Each number is 128 + 32 x the weight over its row's rms, rounded and kept within 0 to 255. Layers, rows and columns count from 0. Numbers have three digits each. The size before them is the row's rms in percent of the matrix's.

# layer 4 attention query, 64x64, rms 0.262, rows 0-63, columns 0-31
110:147097063118090138113175196143124134114141154175098165116055152107116106173127081166152102120117
078:085108080095085094116144161145122121098143161084081164134123096127149063164190079140063110102160
095:114122028086147134100148186133127164139197137119081171101108133141120104085192095133142129155102
078:095137164159092158124107169158163107180145188165043093153103131127081160122116130139152094105113
111:077159107108124156127087189167105130149134195098033088135084155084122123088110141134186108154122
117:090162200152131122153114094088107109188103082123199110057127142167158155073129157090116104126131
115:146117130184113157134124132157116098083160148175155173163077171151147167111087140147091180081146
104:150168089103093129130159131125138114092146125138141157108114112141084180163209083144077136158141
119:134116145134085127109150174162119127088164146148077148109139138122137074175201062137164122098090
094:101192207095130128131125044118127089118076125080164113133145163183137130134112149128074134074162
083:127127121131122098167062173147102106130132114176117107065110113097176155226069093141186119157121
095:138162163152199149078159065123114151154096086111164112113130178139099150115142132131124138105172
093:149108114125070154046086174109146126133173114199085122131110190126048169160107100087160147153108
114:173152153160163098104123137077139126140093129089133134133192145129163162131148100096153099118132
117:118083131161119136148157173084082180118164180072153171111108193097173107151204124157179064156121
107:162153118142111139140187106152099123101183085087116153167138147148164096130133127169134135082153
120:149165148170184107175133119069156108122154119131023149127095126101088137093108122153114101126117
109:141155137150095188130161129097139120132137099149104178115098112087119126109137154140133124108196
118:140099141082166106135126085180103156135124141187082186115085125054128102098120127190118125181143
105:085128123065062142102134134119164122072177168188151117099170129140148103104119122148116095174152
126:111103140077131130095095151130129167124154119155122121106092163181107123160138154102105173168134
110:105142180074114124116100095084108169110127122096116128086176124123073071185171122105112127112112
103:162111117096158170103200150132107128146138109122123126102189139087161118134124112114158109144152
114:133116138128144160175125147187175055092151171136090170091124098189178088158129147070126140144100
111:173155125087143157184087172093127120128114114099113081083146146179113072132126133186120136143117
113:150158136195200121124106163150120115167114131164139125143202099138142165107166135144107146125117
114:163122144143172163175093177128097126093105097093158119147137153149076149180175112176074052194132
125:107096163197169098157125143106094140137096142191171168131091112104163102166098109119062129131105
109:160142159125151143152175129149092127132093119130154102142095089101159152152117087117106153074125
117:119114084059148140117116129138115140170164184167123087168132102126148121087083111183126117095128
116:129104146127127168143124129097142110139151081136167161114139124185073127147109197123178112090111
117:180148083133136095129093078129170089134122104118111151066087108119166185130109170143141164127129
100:150107096080154097146148183084138105100134185142082128106103108152014158099137120117135184100130
096:130116170160128126087123096181058132100074120152098081170118098146071092126143202170108179137109
078:132124095099130202089096088099213158138146120104112175167106127101140131145147086140165083189111
080:199151154165126135141143184165091125162108125141114105089143132124093105190100128118071195041156
070:143122152178144169057142111129099144138149110096158146087155126134177141152083137051164128108087
087:123129111104116166204110112105116174113112139173158099182121088127121126044170145190144169115162
089:105106111143147202084139127121121137136118063130105082122093108098120115166127158132095124100170
099:157161127142094114171203093105091121070139080184132154099133110148148084094126136172149101105148
103:108123126092100148155119152128137091169154153121112142082114188113188117104140091126088096070131
106:175138110136136078171146174106084159116140095090071107119079150140062134159121161105154169195132
080:155128168130124093105175127184099097089069092176120148157149133170111087152084117198100117071087
084:157121142115164121094111166062145182121127083139131132131189103075143195155073086122123101123112
098:138097174165142074150132177106106125137126119186097098118168099152158171109087096104111170073128
091:153096106129135093102106094094123142102103101109178121188180048078128060175137151122123137112115
088:117092150111106098128168146160088132074125131088089154099107126146122148091081144117169148065176
086:103110203133147158128054185139161190190145120167164115153098115140123163146099094104181076129143
081:151078172179128105101062151137153107117113152096146125155157121128193135097097112177110141128113
092:092115087124161087150115117225192109154166123195127130115105129103098113122107134162136149144095
100:181144128085120189072095124133112164107115192140147090147145138127091135071085158080171152124108
091:100145137128202109098147113152109160092157130166088135105157116146160110123170176205082103133116
096:153122159124167137103151150175110191172159098128153140116123106132106116156098128087058151174119
086:142142132087046128068105145122132147086111145153126115029170143102162098156129114123152124182137
093:164095164116146182189203110142163137101099112145158141089136131099125089151199146122105148090157
081:178152092079128142171145115142094159084133157198093089092135096149153157127129154095112121133078
099:141107180122137156144104075099112095113114152157141171158179164033167147132155159110086138124135
093:104086107115097170181122114110115133168163116176133176099099123095118130104068107172143120138180
084:121116100091156130080106089124072106128067172196198135115086159094129085104164101158172125125080
084:164154066127106093128076137135086110083149087082138127140168171057083137144170129145132064128130
096:095121124084111148132156204096130042096138145167108134159139095130144147198120132138138108095093
098:104138132138107059167083111111110143116079116106125152159083122153100132202168153108056160143159
075:175132169101134052193119145076184132148171113202113108117134144085152129160097143132094158087113
098:188119159153147132139090125109165131135164123057138130123107129155108150168111154170131104127132
# layer 4 attention key, 64x64, rms 0.283, rows 0-63, columns 0-31
088:078175077130152113115126115056148121188104074081160134112152154118166109141026158132126131104135
089:092088137162077075091172186066157131170116091135165147114089187103089092105109129119133102131140
108:109185112152158077079138108157126106159120154089092176121071192116130137125175158078069130112108
102:183121119126137168082124119172143148118111109061101110200104117122136169111110102135145205123119
116:111140090157167118145124150126119043137138175157110180118182147119104104179129116126081066146158
111:159117107158115089092169190213162114126104114157148127147114097152158164123094112111064147139130
105:100169145115186146150135121140152079128135143168115134122129164112114134040095136174190061111145
096:057112117176188069116098133099166111106168093105111090116095133193152167142129125178156151080113
112:108186110116087155172152185162186095147117157133131132142103173165094100097143140110117089163099
098:132083102159131163079149076140073154118142113118108087141150122080119152116165099166120149134184
082:157127110105127131163100089148137101059103072155134181136103084115107121114107174146207134117129
091:182121160156161162129107106142091134071083100141116073094150102126133106145138126128098160169169
085:134128165137157195129138094147096157095156108117093112104144091157095152166090138155155081141104
119:158152068165157145134121146155163081171143135149140144171132144107151107184109110135160082141093
109:121170099155157124096141134143133138128114086129213090139093098072117090121104127075113140129142
104:148111126118110211122103115111077170097091189124129087134132169150214150099131098143130154160213
117:199164134185131155096108153085073075106109094163178097103154190160135163086153082109122120122082
097:164151164123107205103108153142202142129132121133157115154122093178199125131139135088118153082168
107:169103100090182097098125103103120144141154158189155124069111113169154084086143145087143160120135
110:149125179199160095054123141169137156167153092113105114130166065089139163109125167129128117164159
118:185113148120131076118126131167086114209148098102120129054100166143091098171172148172165098168156
112:157116152147148133181155131137081099127140159078105185140105135090113141180153106139049092063134
102:121151059144105134120136096150053121108143068114146161159137090164150149084167196118167167144113
101:144107174117149077161150111078101142103092131088176091124178155114147144128110120140156153086152
111:138181129181052130150114151136114097113094126104121160115068147190075099137109135093143087151128
107:138159103140156156164105077132133130067199139153103141154121156125108110055117117116143115146105
114:181157122152111150126094121089095115132151083175159132128102131070150074172069122130131125159101
117:106045177093131117206125073159109160154144125129130074077147131061127115117119135152127110067158
093:182118084151115104091092139094142105132087138092113141152138120118110106083126128165167106103194
100:094165101155151133117101128088071117164129101154058150130121161104091142095140145108148187103114
106:135163112154096126137097098174123073117065103195167146085096130113117102142103101160113173081155
104:180110140082119093151156061104140069125105129131125189134203131143157143085106110124166093174121
099:094104096145111097053125104108116159126080199107092138094120138140143082155097102166153145132102
077:066052130109149067171086149082157182139103073175144100097097135090119122105099102135164134127091
093:188151098127163200107107136147153089127127134126136189098151110073156188137141079097142131103146
100:122119147065090178086161127119085180146104086113142091135092119166116099119144148134131124146153
107:136049187124129072119110137147172220150117131104174114129102130154113141147127132143149140155138
087:159078147114117161133162139077127161206136106072134112158146144140159207103110077116118127130085
093:122083124076174137128141153098099143186103144168150139155144116155105131155108103172065081122124
091:083148098140159148103093098095153137157145163163099165164153100111097161110110104103092081123130
080:109202158135125097136156080110091058134130119133118116109117156180143091161129162169122150163121
155:079131114139091106084121093123128098125097135165152093134119099186138034109134109169108169089115
100:153055173108099151157144111085121196097126087104127145161161122117164136182097127130128103152160
096:144113089134093129098145119138159101088142115172125129084130131053133148152064163132107051158114
100:162111205118127118133151151161139184107127158129087094169105124172132126160091112150190175172153
122:196145097134133147134167140150162100114155111135126156109148106083143182128145181141126117122170
092:097116132119140115125156148154118154133120170174131188219073108124148108095124080137149127132127
082:075156139081077130170182113147084105093116137190155157100131165095076181117134156116139181110157
092:155167111119150168143138145150105068110114165080139168062113148062128146159160104139089098116184
092:133157154158043106127129111111120148156128110136087123100062171091124115150102160163092156103097
095:113153138104160157058141104153131092149128104179125157125108143141143111110092101130056122133114
098:103150126135142174176139172145157133205155163068195148158138173102095111090087140121113127121099
083:180141107065130099141087122160136122156172114191112116118116100101046145115159152094118143131101
083:103124151173163178098121154113148148069131134152134129072167184118101154180160096097103135151118
100:184136109145173142079114125096122121166194124094171172119165113083134188140175156053133112124152
083:103134099171116171146144102139143169164153109125107132169181076113125107163128141056108127136114
096:193167167092142102168076124159086183150090132122140146081139122099165147133095125087171124155141
086:194101143189109104139126160102091089161123121145149119177147155157133107173087073118140091139141
080:156167115095113100186127143138173078103148200134128149106169083128157131162170145137116111147061
089:115104196131132147122182134109113205118125072053144067144119160150158137102173096111110128109133
092:064114115129134048117141144099123139100093093133169090129172093100156104222105131185098139123146
100:153095118110167181107090151152156096069163131132150120156140115123167089145134142098141130137127
081:075120115153091110150167118099084110079102137130077141084102087092070119159060166092106153188149
088:086174147109104139171052166126134125103096119146126125099098089143140174126178080127116105164100
# layer 4 attention value, 64x64, rms 0.25, rows 0-31, columns 0-31
107:163081106135178059116150123226075126143104093143117157179133089125156117089154198154130110151174
111:117125101123109154128096131115070134156086149120146106120101182163127140106173134159142118067108
111:190108120109142163127137115095106093112125117173173063107212151142130109087095119123152133166115
134:144140129153074101133188106143164104148067127062114171122086133106152176136066111134131164061098
093:140164141179152163157096090143135148143121170117158112123140073121146079138152214104172141188132
117:092137142159164139129149098100101119109091156158133202142086130169107149188140187183112149109119
107:100127141152140195131117093097124083195138169099127129148201154079104127176110041111137155126113
096:148165123101166131173024133107148160148098085093161119106122124095095107112106095084155144160147
128:091140177068118140138204168162119133129173104119098116077178172157095107160155097138118134082144
106:159135162111106091125085139078094146106173165122123101097160217114146117108090137173180099089138
101:137108146131075158065095138107181153088153098107120119171111129125074148072130159104090124116154
123:139156182121134171090127103163123129127102177092128136174107116117150160128133135081081122130138
109:079141172147119125076175147074177124127141109143147141122098101134192188178107091149103123189136
111:107127122145148107137107119092113125091172115128170093134110198087069098103099063150142163110141
111:166115122106101106113116078111185152076143113097131129139162105172126143130086087112135122064074
092:173100161149113164179115104093149097138171098187083189093104112115113138114161095098082137089110
104:162136172086133151111183083163092128157131106129105131082118117161142143169158097088087094124112
106:099140103162095126162174119149105126164175160067066146088080117118104157084182082133195102121094
114:137149156123115123101137163049151130119137165105138143178085127188098117064222152123089122124105
093:078122108102152153131090087179102176094140094088137110157103180135110102164093061081129103142131
107:147095178118132078078152178140076150109139079119133118140112200142123107139113096151132120084120
107:150124135132112128180101159155070162134060147109134152131077167162188132112154135142136087119080
104:181108125091116111102092088097160084114130107113134120119118092143161188151123123141121112107112
107:120096115091127083181170104144109092179139083122157147119129097116161162176098068094114161176031
097:129132138120166153155178125152136124121171122130076148129160094114174105097108190144140150157201
103:144221129112149095158128161082110147109076170119146149154126158104098090081170177176087163137176
110:094102101174144139161136139111111180072163146207101086097133087143104119092114148167124101151055
107:154076138149174127125086146162152107070097133134135060097103076147152121124118081121116113178138
116:151105077123118110132153142149116132177163070089171091116110143141126097106141132150185170111074
110:146120138087083080122140152130115126130123193098127072122158113139150144145128091099128093048184
121:118094130156160116098178161120146135103065124173106116103172099112193157115077161144061105184146
132:119166174092131136121131165103107106037114136122122151085175144131154123129166108056094175132167
# layer 4 attention output (transposed), 64x64, rms 0.217, rows 0-31, columns 0-31
108:122089144127149150108163174145169123071141194106118152146145169146101151175131123106131182093082
106:108147086163125096153119099069133146107145135147088113105136145147149169099064071207073114075157
103:092155158100167113162117139123111093167136139103116113140129077149157121127189101122101094099219
121:047067074126139162132116127072132147165133119149095070136083143089103101104115155086107156194099
090:126099205135073147132175098106168118186129167046127159146116153159107145127157109177119070127187
113:123111162112142144128189135147131139115151070110159136136128129109152156069168065153127141165108
096:106135152113107170130183103080131140137127126103075110072096113070149102194083094124158158148205
094:179089201119121108115110156053143084121146123135182096102112150147147126213125129172114150096137
118:137161071086103153167136152120167170155135087095091120178144056144124144094126109085161149146138
100:133128109141130077138093151149145115134143092116169153100034096117142134107095140148084186119186
101:092115103131155072099191110190117113148083108162096140158196133139126127158109162149095080107155
116:132086074126184093117124165097103136151127148116054095075164117120121170168100117138106095191108
110:162110116135106142098115111105137145094081070173119094101164138096140131082167162122132129150160
107:143204148083153095174136062112099140137151154170176142115120059116157125106100133120140184103157
100:136149166116136137189055094136091118183122138142142106168084180120119145083064190088131075178119
092:146105085154137109116108086157137117097142091115114166152171098143138130143105161148183171109125
094:173157095111138084105118167111179144082169162093124087122139128149175174092124106159193052160120
103:145110128123043148090145108164119105157193082143124152080124120133149169105109150081122153143129
103:119133124175180085100115097074179073150174126152137192116196078073148145112122141132159093135052
101:142207150077111120141150117103126060074136126139118061157143163180148136122183111138146092135183
101:136153109144200066109107166144172196098132160162127109149142113118158157091130178111178233107139
099:110088071135159119139053089146156118112183151099152156135131167149128153111140133179084149050107
094:151072103155115108217086104097086062105111141133088136162128141134100113125120140176093106175133
108:139093131081102170157133125093159131112170162121187072161125129105184120142130179173179157122127
098:166120129139076182115167148169153150109157089112169171158126146131151096181143112049114145196086
101:059116142119194165121131125139147050155112104110167159088160083109100145118171130109134167106078
110:138165216212086108157123162200105130167113120130139070181144102109108121134122120115093189127149
104:112203117094128134114124133098022197112147173119123122166165133136142106121137133134056106091149
106:138046142098110119154148087153152141175164169172151123113152140132097132156176202159147209095170
097:121123101186103133120114156153075135109120195118122081118137123185137151112159162121156087199141
114:172129114187135111167110196116122134116140186134170117161097085130113070225162085096078130178107
117:181107063148145111166068106145127102120128118092132114101158061132183154142162167078126090136116